config.yaml
norm_place: "pre"
rope_base: 10000.0
rope_fraction: 1.0
qk_norm: false
tie_embeddings: false
init_std_up: 0.0375
optimizer: "adamw"
schedule: "cos"
final_lr_fraction: 0.03
batch_tokens: [8192, 16384, 32768]
Each number is 200 + 20 x the weight over the matrix's rms, rounded and kept within 0 to 999. Layers, rows and columns count from 0.

# v: layer 13 attention value, 160x160, rms 0.0616, rows 150-159, columns 0-159
# o: layer 13 attention output (transposed), 160x160, rms 0.0902, rows 150-159, columns 0-159
v150,177,198,211,211,190,173,201,200,207,189,186,199,193,164,200,211,220,204,204,192,205,187,203,186,212,163,160,195,208,222,206,230,231,225,214,235,215,204,222,236,201,191,184,177,224,199,219,203,207,192,199,180,219,227,228,171,207,173,205,193,202,191,214,212,177,220,191,212,206,170,217,181,196,201,199,211,215,205,191,209,202,187,198,206,210,212,206,218,209,204,213,199,184,222,204,200,199,177,176,193,172,207,191,210,200,202,217,187,197,206,200,185,202,199,223,232,184,160,222,220,189,222,218,203,190,197,183,198,193,198,171,210,204,200,204,232,232,203,172,207,200,175,189,171,205,189,184,223,237,191,197,205,203,197,211,213,220,208,181,231
o150,210,209,203,165,223,200,210,202,223,215,231,209,188,197,199,201,182,200,192,197,203,216,181,207,201,197,185,193,197,163,218,214,199,200,231,225,221,227,206,211,191,200,203,204,214,218,189,208,210,198,210,207,196,210,175,195,215,182,176,185,206,197,191,211,176,219,206,191,189,216,186,187,199,219,200,225,196,196,172,211,202,200,193,211,210,238,209,189,217,200,214,225,179,191,206,199,181,222,195,249,197,188,199,189,246,180,197,205,201,211,173,198,207,182,187,195,187,211,191,207,198,180,186,198,169,255,206,171,155,231,179,187,180,202,181,199,191,208,191,189,199,204,197,190,211,205,189,191,208,217,222,197,207,196,200,190,176,205,210,205
v151,182,186,216,207,210,204,195,195,179,167,224,214,193,208,196,196,200,187,193,192,193,263,194,175,175,220,197,203,202,210,214,201,201,199,197,208,176,186,205,188,177,210,194,234,242,202,198,204,191,233,187,193,194,216,216,213,201,163,193,211,198,216,186,215,205,221,178,207,203,194,194,210,235,221,207,200,204,214,208,167,200,200,192,187,203,187,216,202,197,197,187,219,158,223,186,211,224,218,184,204,188,184,183,216,195,201,195,176,167,195,214,210,217,195,206,218,211,191,232,184,211,220,206,197,179,193,218,216,204,194,181,199,221,198,215,216,204,191,200,210,201,213,215,174,195,162,183,214,194,207,199,191,212,236,199,219,169,205,198,239
o151,192,202,192,207,202,216,194,200,190,208,190,200,172,220,211,189,207,176,197,178,187,213,199,169,153,205,200,212,183,230,193,202,210,175,211,220,191,202,198,192,208,212,211,189,211,172,196,209,182,205,202,224,198,238,230,213,195,191,182,202,207,190,222,204,191,206,193,187,203,239,180,204,209,210,192,205,207,203,203,223,199,182,189,192,214,208,222,212,194,215,201,178,183,194,202,168,205,196,173,199,181,188,190,193,178,180,216,208,214,191,197,208,226,213,219,225,184,199,171,188,210,210,208,230,178,201,208,181,204,199,225,204,197,202,201,226,205,216,207,184,221,202,186,168,179,230,182,198,208,206,224,192,208,211,181,180,216,221,185,183
v152,173,193,200,207,199,225,209,193,236,187,192,218,193,170,179,204,203,214,188,207,204,184,209,224,200,198,209,204,212,193,210,209,221,257,204,189,217,224,196,242,209,189,233,149,201,195,200,187,210,223,197,187,195,207,183,165,232,216,200,192,209,195,228,178,206,209,215,208,220,197,188,198,181,210,190,192,180,231,214,221,207,195,204,215,173,176,195,190,201,217,213,192,206,187,203,211,185,148,208,205,187,211,173,183,212,196,190,237,188,197,216,204,177,183,201,192,181,197,192,203,222,209,194,153,186,205,210,230,204,205,163,186,199,229,211,169,245,201,237,206,195,192,192,219,185,214,205,162,198,218,208,174,181,207,198,201,217,182,246,195
o152,223,217,194,154,213,213,220,173,194,200,192,207,210,197,191,198,217,157,194,201,199,179,216,227,191,209,183,190,246,164,201,169,211,173,216,207,229,214,208,215,172,190,212,225,218,203,220,178,182,199,185,222,186,204,177,202,204,202,215,205,224,200,190,198,199,196,218,167,198,195,196,241,227,197,209,206,183,191,203,185,213,212,201,195,216,177,208,175,221,176,197,202,215,217,194,214,198,190,155,215,227,221,208,183,220,208,135,209,209,193,213,191,212,229,206,178,208,188,228,217,195,162,155,198,187,173,211,207,201,209,183,202,196,194,202,194,218,202,224,217,189,189,206,206,193,170,195,193,217,203,166,172,188,182,206,219,217,182,238,195
v153,182,178,214,185,223,202,184,193,222,187,191,181,205,210,220,214,203,192,231,235,218,200,200,184,184,217,190,167,207,173,195,230,189,186,198,210,176,211,182,178,181,202,211,214,210,208,178,186,191,186,203,215,186,223,171,202,189,205,195,224,211,217,216,191,193,201,196,196,177,191,223,190,203,203,198,206,191,197,192,162,217,199,173,184,189,195,217,219,224,181,206,191,202,193,217,185,204,225,208,194,209,198,215,186,195,210,222,196,204,187,199,175,239,201,182,184,170,223,219,209,191,201,192,199,179,199,192,168,184,211,199,236,185,178,209,211,192,171,186,223,193,214,185,210,215,195,191,196,182,184,204,197,183,190,219,200,174,153,202,210
o153,185,168,202,221,210,201,179,202,208,192,214,206,178,195,213,210,204,197,201,211,207,204,206,208,180,207,229,227,184,199,206,204,189,213,184,189,195,207,196,203,214,190,184,210,192,221,198,199,211,209,208,218,208,190,226,168,212,205,204,214,189,140,224,188,216,202,198,186,182,179,193,211,186,211,198,231,225,177,222,166,206,192,182,194,203,215,193,218,184,208,183,200,191,170,202,205,214,199,207,188,162,194,193,224,157,190,213,207,192,215,200,223,206,200,188,195,212,225,179,192,191,197,189,174,198,218,197,202,236,194,200,193,213,187,218,200,174,219,173,199,220,181,185,215,222,210,204,207,184,200,255,200,194,199,198,175,217,215,212,205
v154,211,202,231,193,200,225,171,209,206,212,205,196,211,217,188,202,195,192,213,197,193,221,213,207,188,190,204,182,220,185,179,195,186,177,182,206,180,184,184,201,207,210,213,215,211,217,197,187,192,181,205,196,205,193,197,200,222,202,206,208,212,190,179,211,182,181,186,193,183,194,204,183,208,194,194,185,192,189,197,188,177,196,168,179,206,194,206,220,227,191,191,182,197,191,201,186,218,244,201,210,229,211,192,192,189,206,200,185,215,177,203,197,215,231,198,205,191,225,198,211,199,202,192,209,217,205,198,194,194,243,207,195,209,170,224,183,181,197,195,201,201,202,207,204,210,211,200,196,190,195,202,192,198,182,207,182,192,224,195,204
o154,188,195,202,212,178,194,191,204,204,196,204,221,194,211,205,209,200,199,200,204,194,211,200,209,190,216,221,211,178,179,202,204,204,219,193,183,170,186,186,197,216,208,211,197,173,204,191,208,213,228,217,211,216,191,225,185,204,210,190,216,211,194,196,214,196,176,174,178,199,181,208,193,191,171,193,179,199,224,218,191,201,199,195,193,183,202,176,208,163,207,200,199,199,202,218,192,221,212,196,202,183,196,219,208,183,202,224,203,209,188,196,209,178,198,187,194,215,206,188,189,192,213,212,182,194,189,198,206,219,214,194,199,215,187,224,207,188,188,183,199,218,201,184,202,212,211,209,190,186,207,225,217,202,210,210,176,208,228,178,207
v155,207,204,164,208,194,178,189,190,183,202,190,211,202,204,188,196,208,207,219,206,214,210,185,185,205,216,205,221,189,186,239,186,180,190,185,216,194,218,226,194,187,199,195,219,222,217,180,213,198,184,191,183,212,188,224,194,213,189,203,192,204,202,210,185,201,221,190,205,199,224,202,197,203,181,221,208,209,204,195,198,212,208,210,198,183,213,199,182,195,193,208,178,184,223,187,203,202,188,172,201,173,161,210,206,202,206,199,197,199,199,213,190,190,189,218,197,180,209,202,181,173,206,194,198,197,204,200,179,196,170,208,178,193,201,173,210,208,226,195,211,196,180,198,204,198,194,214,202,194,194,189,209,182,191,188,221,173,192,190,204
o155,229,209,210,195,216,183,215,183,215,216,180,193,196,203,195,166,190,208,201,191,201,199,196,183,216,207,175,179,200,211,195,201,192,205,222,211,215,189,225,194,205,195,204,210,186,187,204,191,193,197,198,184,204,207,181,214,184,199,189,202,194,194,225,210,215,211,201,221,185,204,187,181,210,212,184,207,208,162,192,196,193,182,192,195,193,211,216,195,200,196,212,242,191,201,170,205,185,204,200,190,212,194,202,195,191,209,225,181,209,183,197,185,217,195,206,190,185,208,199,217,219,201,198,212,221,201,202,208,217,174,196,197,197,202,195,231,206,219,195,203,199,212,211,206,185,178,208,208,188,190,192,223,208,211,187,203,178,194,201,197
v156,208,189,173,184,203,178,191,206,203,188,197,210,205,211,196,196,216,211,179,179,201,209,203,201,205,207,179,189,191,209,203,227,220,183,202,215,223,214,187,189,182,196,201,210,187,191,216,224,189,180,210,211,236,187,205,217,201,206,203,216,202,190,186,204,218,215,211,215,215,199,232,186,167,193,206,191,178,186,204,200,205,204,210,207,194,208,214,196,197,212,216,222,220,196,215,193,175,232,188,207,196,177,205,191,205,199,195,183,183,220,186,183,223,196,197,233,221,208,200,202,206,213,191,197,181,191,200,207,199,202,198,207,209,204,165,205,196,211,209,203,190,196,210,190,202,201,174,212,202,220,199,207,192,205,205,228,181,183,199,203
o156,178,190,182,219,209,194,194,196,215,198,213,201,188,192,204,179,186,205,190,211,211,202,210,203,210,206,207,185,155,207,193,197,182,224,193,175,203,198,202,211,211,162,194,177,177,194,196,233,185,201,200,194,182,184,229,195,205,198,196,204,182,191,217,191,215,194,192,227,180,230,197,185,172,201,213,179,219,208,192,202,200,221,203,187,214,190,213,181,181,204,207,184,185,192,203,184,203,198,208,193,172,202,192,190,181,162,200,202,187,182,187,210,187,177,197,200,190,207,192,183,206,197,220,210,190,211,197,211,192,189,192,202,192,197,191,212,192,218,198,216,182,203,191,189,200,204,186,204,206,207,185,217,206,206,189,189,209,209,198,188
v157,213,207,179,171,188,197,155,195,207,208,213,209,192,194,163,211,216,190,210,182,200,188,215,194,203,201,184,196,185,188,225,201,198,251,178,181,189,204,204,206,225,212,213,186,212,226,169,208,192,200,207,193,199,174,184,184,213,178,228,193,190,164,204,208,214,196,219,172,175,199,164,212,198,175,213,196,177,198,211,201,202,202,176,181,178,205,206,178,221,185,210,215,203,198,182,227,172,199,204,202,205,197,182,212,226,185,209,206,157,178,209,208,188,204,189,164,195,188,217,234,183,217,211,225,208,213,204,172,200,187,205,193,213,209,230,197,186,186,214,228,203,219,249,210,193,209,208,185,202,225,197,204,202,202,200,210,211,221,200,194
o157,201,177,214,188,206,167,207,186,226,186,211,203,198,184,196,186,163,203,194,198,189,165,205,215,198,193,201,191,245,189,227,218,187,185,204,195,202,194,172,188,183,193,204,207,180,179,198,200,202,225,205,179,214,216,215,170,197,197,208,197,202,207,212,225,191,188,201,202,223,219,195,198,201,171,196,172,196,197,216,202,192,194,188,200,183,222,226,205,199,201,188,224,225,250,176,193,203,202,179,206,163,193,203,203,188,197,222,194,203,178,189,194,185,183,194,204,203,195,193,250,181,208,227,191,226,179,200,207,203,222,188,216,206,187,212,232,209,188,177,192,210,221,172,210,228,203,218,180,219,196,219,192,178,198,202,181,196,193,175,209
v158,205,192,174,185,211,191,226,183,184,204,205,204,192,215,176,193,192,207,212,178,203,198,196,195,214,207,242,211,203,193,199,194,239,203,201,197,213,171,229,197,224,184,199,202,182,193,194,197,206,225,208,228,203,182,184,194,209,200,220,198,218,194,185,235,213,199,211,200,200,195,194,195,174,215,211,194,225,206,203,184,187,188,222,211,205,211,192,191,192,209,186,236,209,203,193,182,205,204,189,175,206,215,221,181,213,185,208,194,208,215,162,195,168,179,206,212,220,198,195,200,191,179,191,184,199,183,186,201,209,185,198,207,212,176,196,195,181,193,198,195,225,196,232,203,190,167,181,205,212,198,213,210,216,217,204,193,164,224,235,206
o158,182,215,202,200,193,214,201,204,208,188,192,198,205,182,230,146,192,185,225,183,188,199,182,205,220,181,208,177,215,209,198,199,210,186,177,193,154,212,192,204,185,202,177,187,203,191,200,217,195,212,194,192,194,197,214,205,204,207,227,199,204,226,205,207,200,199,199,189,194,202,208,207,212,175,205,198,209,190,173,207,209,167,197,192,219,194,227,197,210,205,205,171,228,199,201,199,180,201,211,200,205,202,198,181,207,212,186,187,181,171,202,195,186,207,231,224,210,195,221,206,207,207,217,209,226,220,192,184,178,206,216,214,193,215,190,172,198,192,233,216,203,206,240,169,204,202,194,188,193,198,167,217,213,186,194,201,180,188,203,214
v159,197,206,172,201,186,203,162,180,198,198,185,191,187,195,185,205,230,186,186,211,208,221,191,182,193,213,216,183,201,192,194,195,200,211,170,166,238,189,162,218,226,190,200,215,175,198,208,195,187,202,250,193,232,182,175,212,188,226,169,191,201,203,197,209,184,185,195,201,202,176,198,203,159,204,191,198,165,202,208,183,192,202,221,222,200,202,213,177,206,150,194,200,211,198,206,198,214,194,222,206,197,196,181,199,173,203,206,194,223,201,137,199,202,178,218,224,221,210,186,213,197,177,210,211,236,202,198,210,222,207,207,219,187,213,184,210,198,196,199,204,191,191,188,207,211,196,200,210,219,205,198,197,191,191,197,197,192,169,227,187
o159,163,215,197,210,221,175,194,226,203,199,198,186,221,224,168,211,181,223,193,205,168,184,198,217,203,199,214,216,177,190,200,198,202,214,189,190,189,191,218,222,211,161,214,181,166,209,210,230,169,218,206,169,186,182,219,204,212,187,215,198,217,155,190,213,197,186,210,246,205,191,220,220,193,219,193,185,192,230,212,153,209,229,181,210,197,213,216,198,181,206,172,190,199,199,206,180,221,194,200,184,203,204,205,198,195,182,212,176,195,242,180,216,193,197,190,207,208,232,194,191,200,200,210,239,208,181,191,180,198,184,195,205,198,188,194,213,210,215,216,205,182,222,195,206,203,196,185,194,197,226,192,179,177,193,199,221,220,217,214,198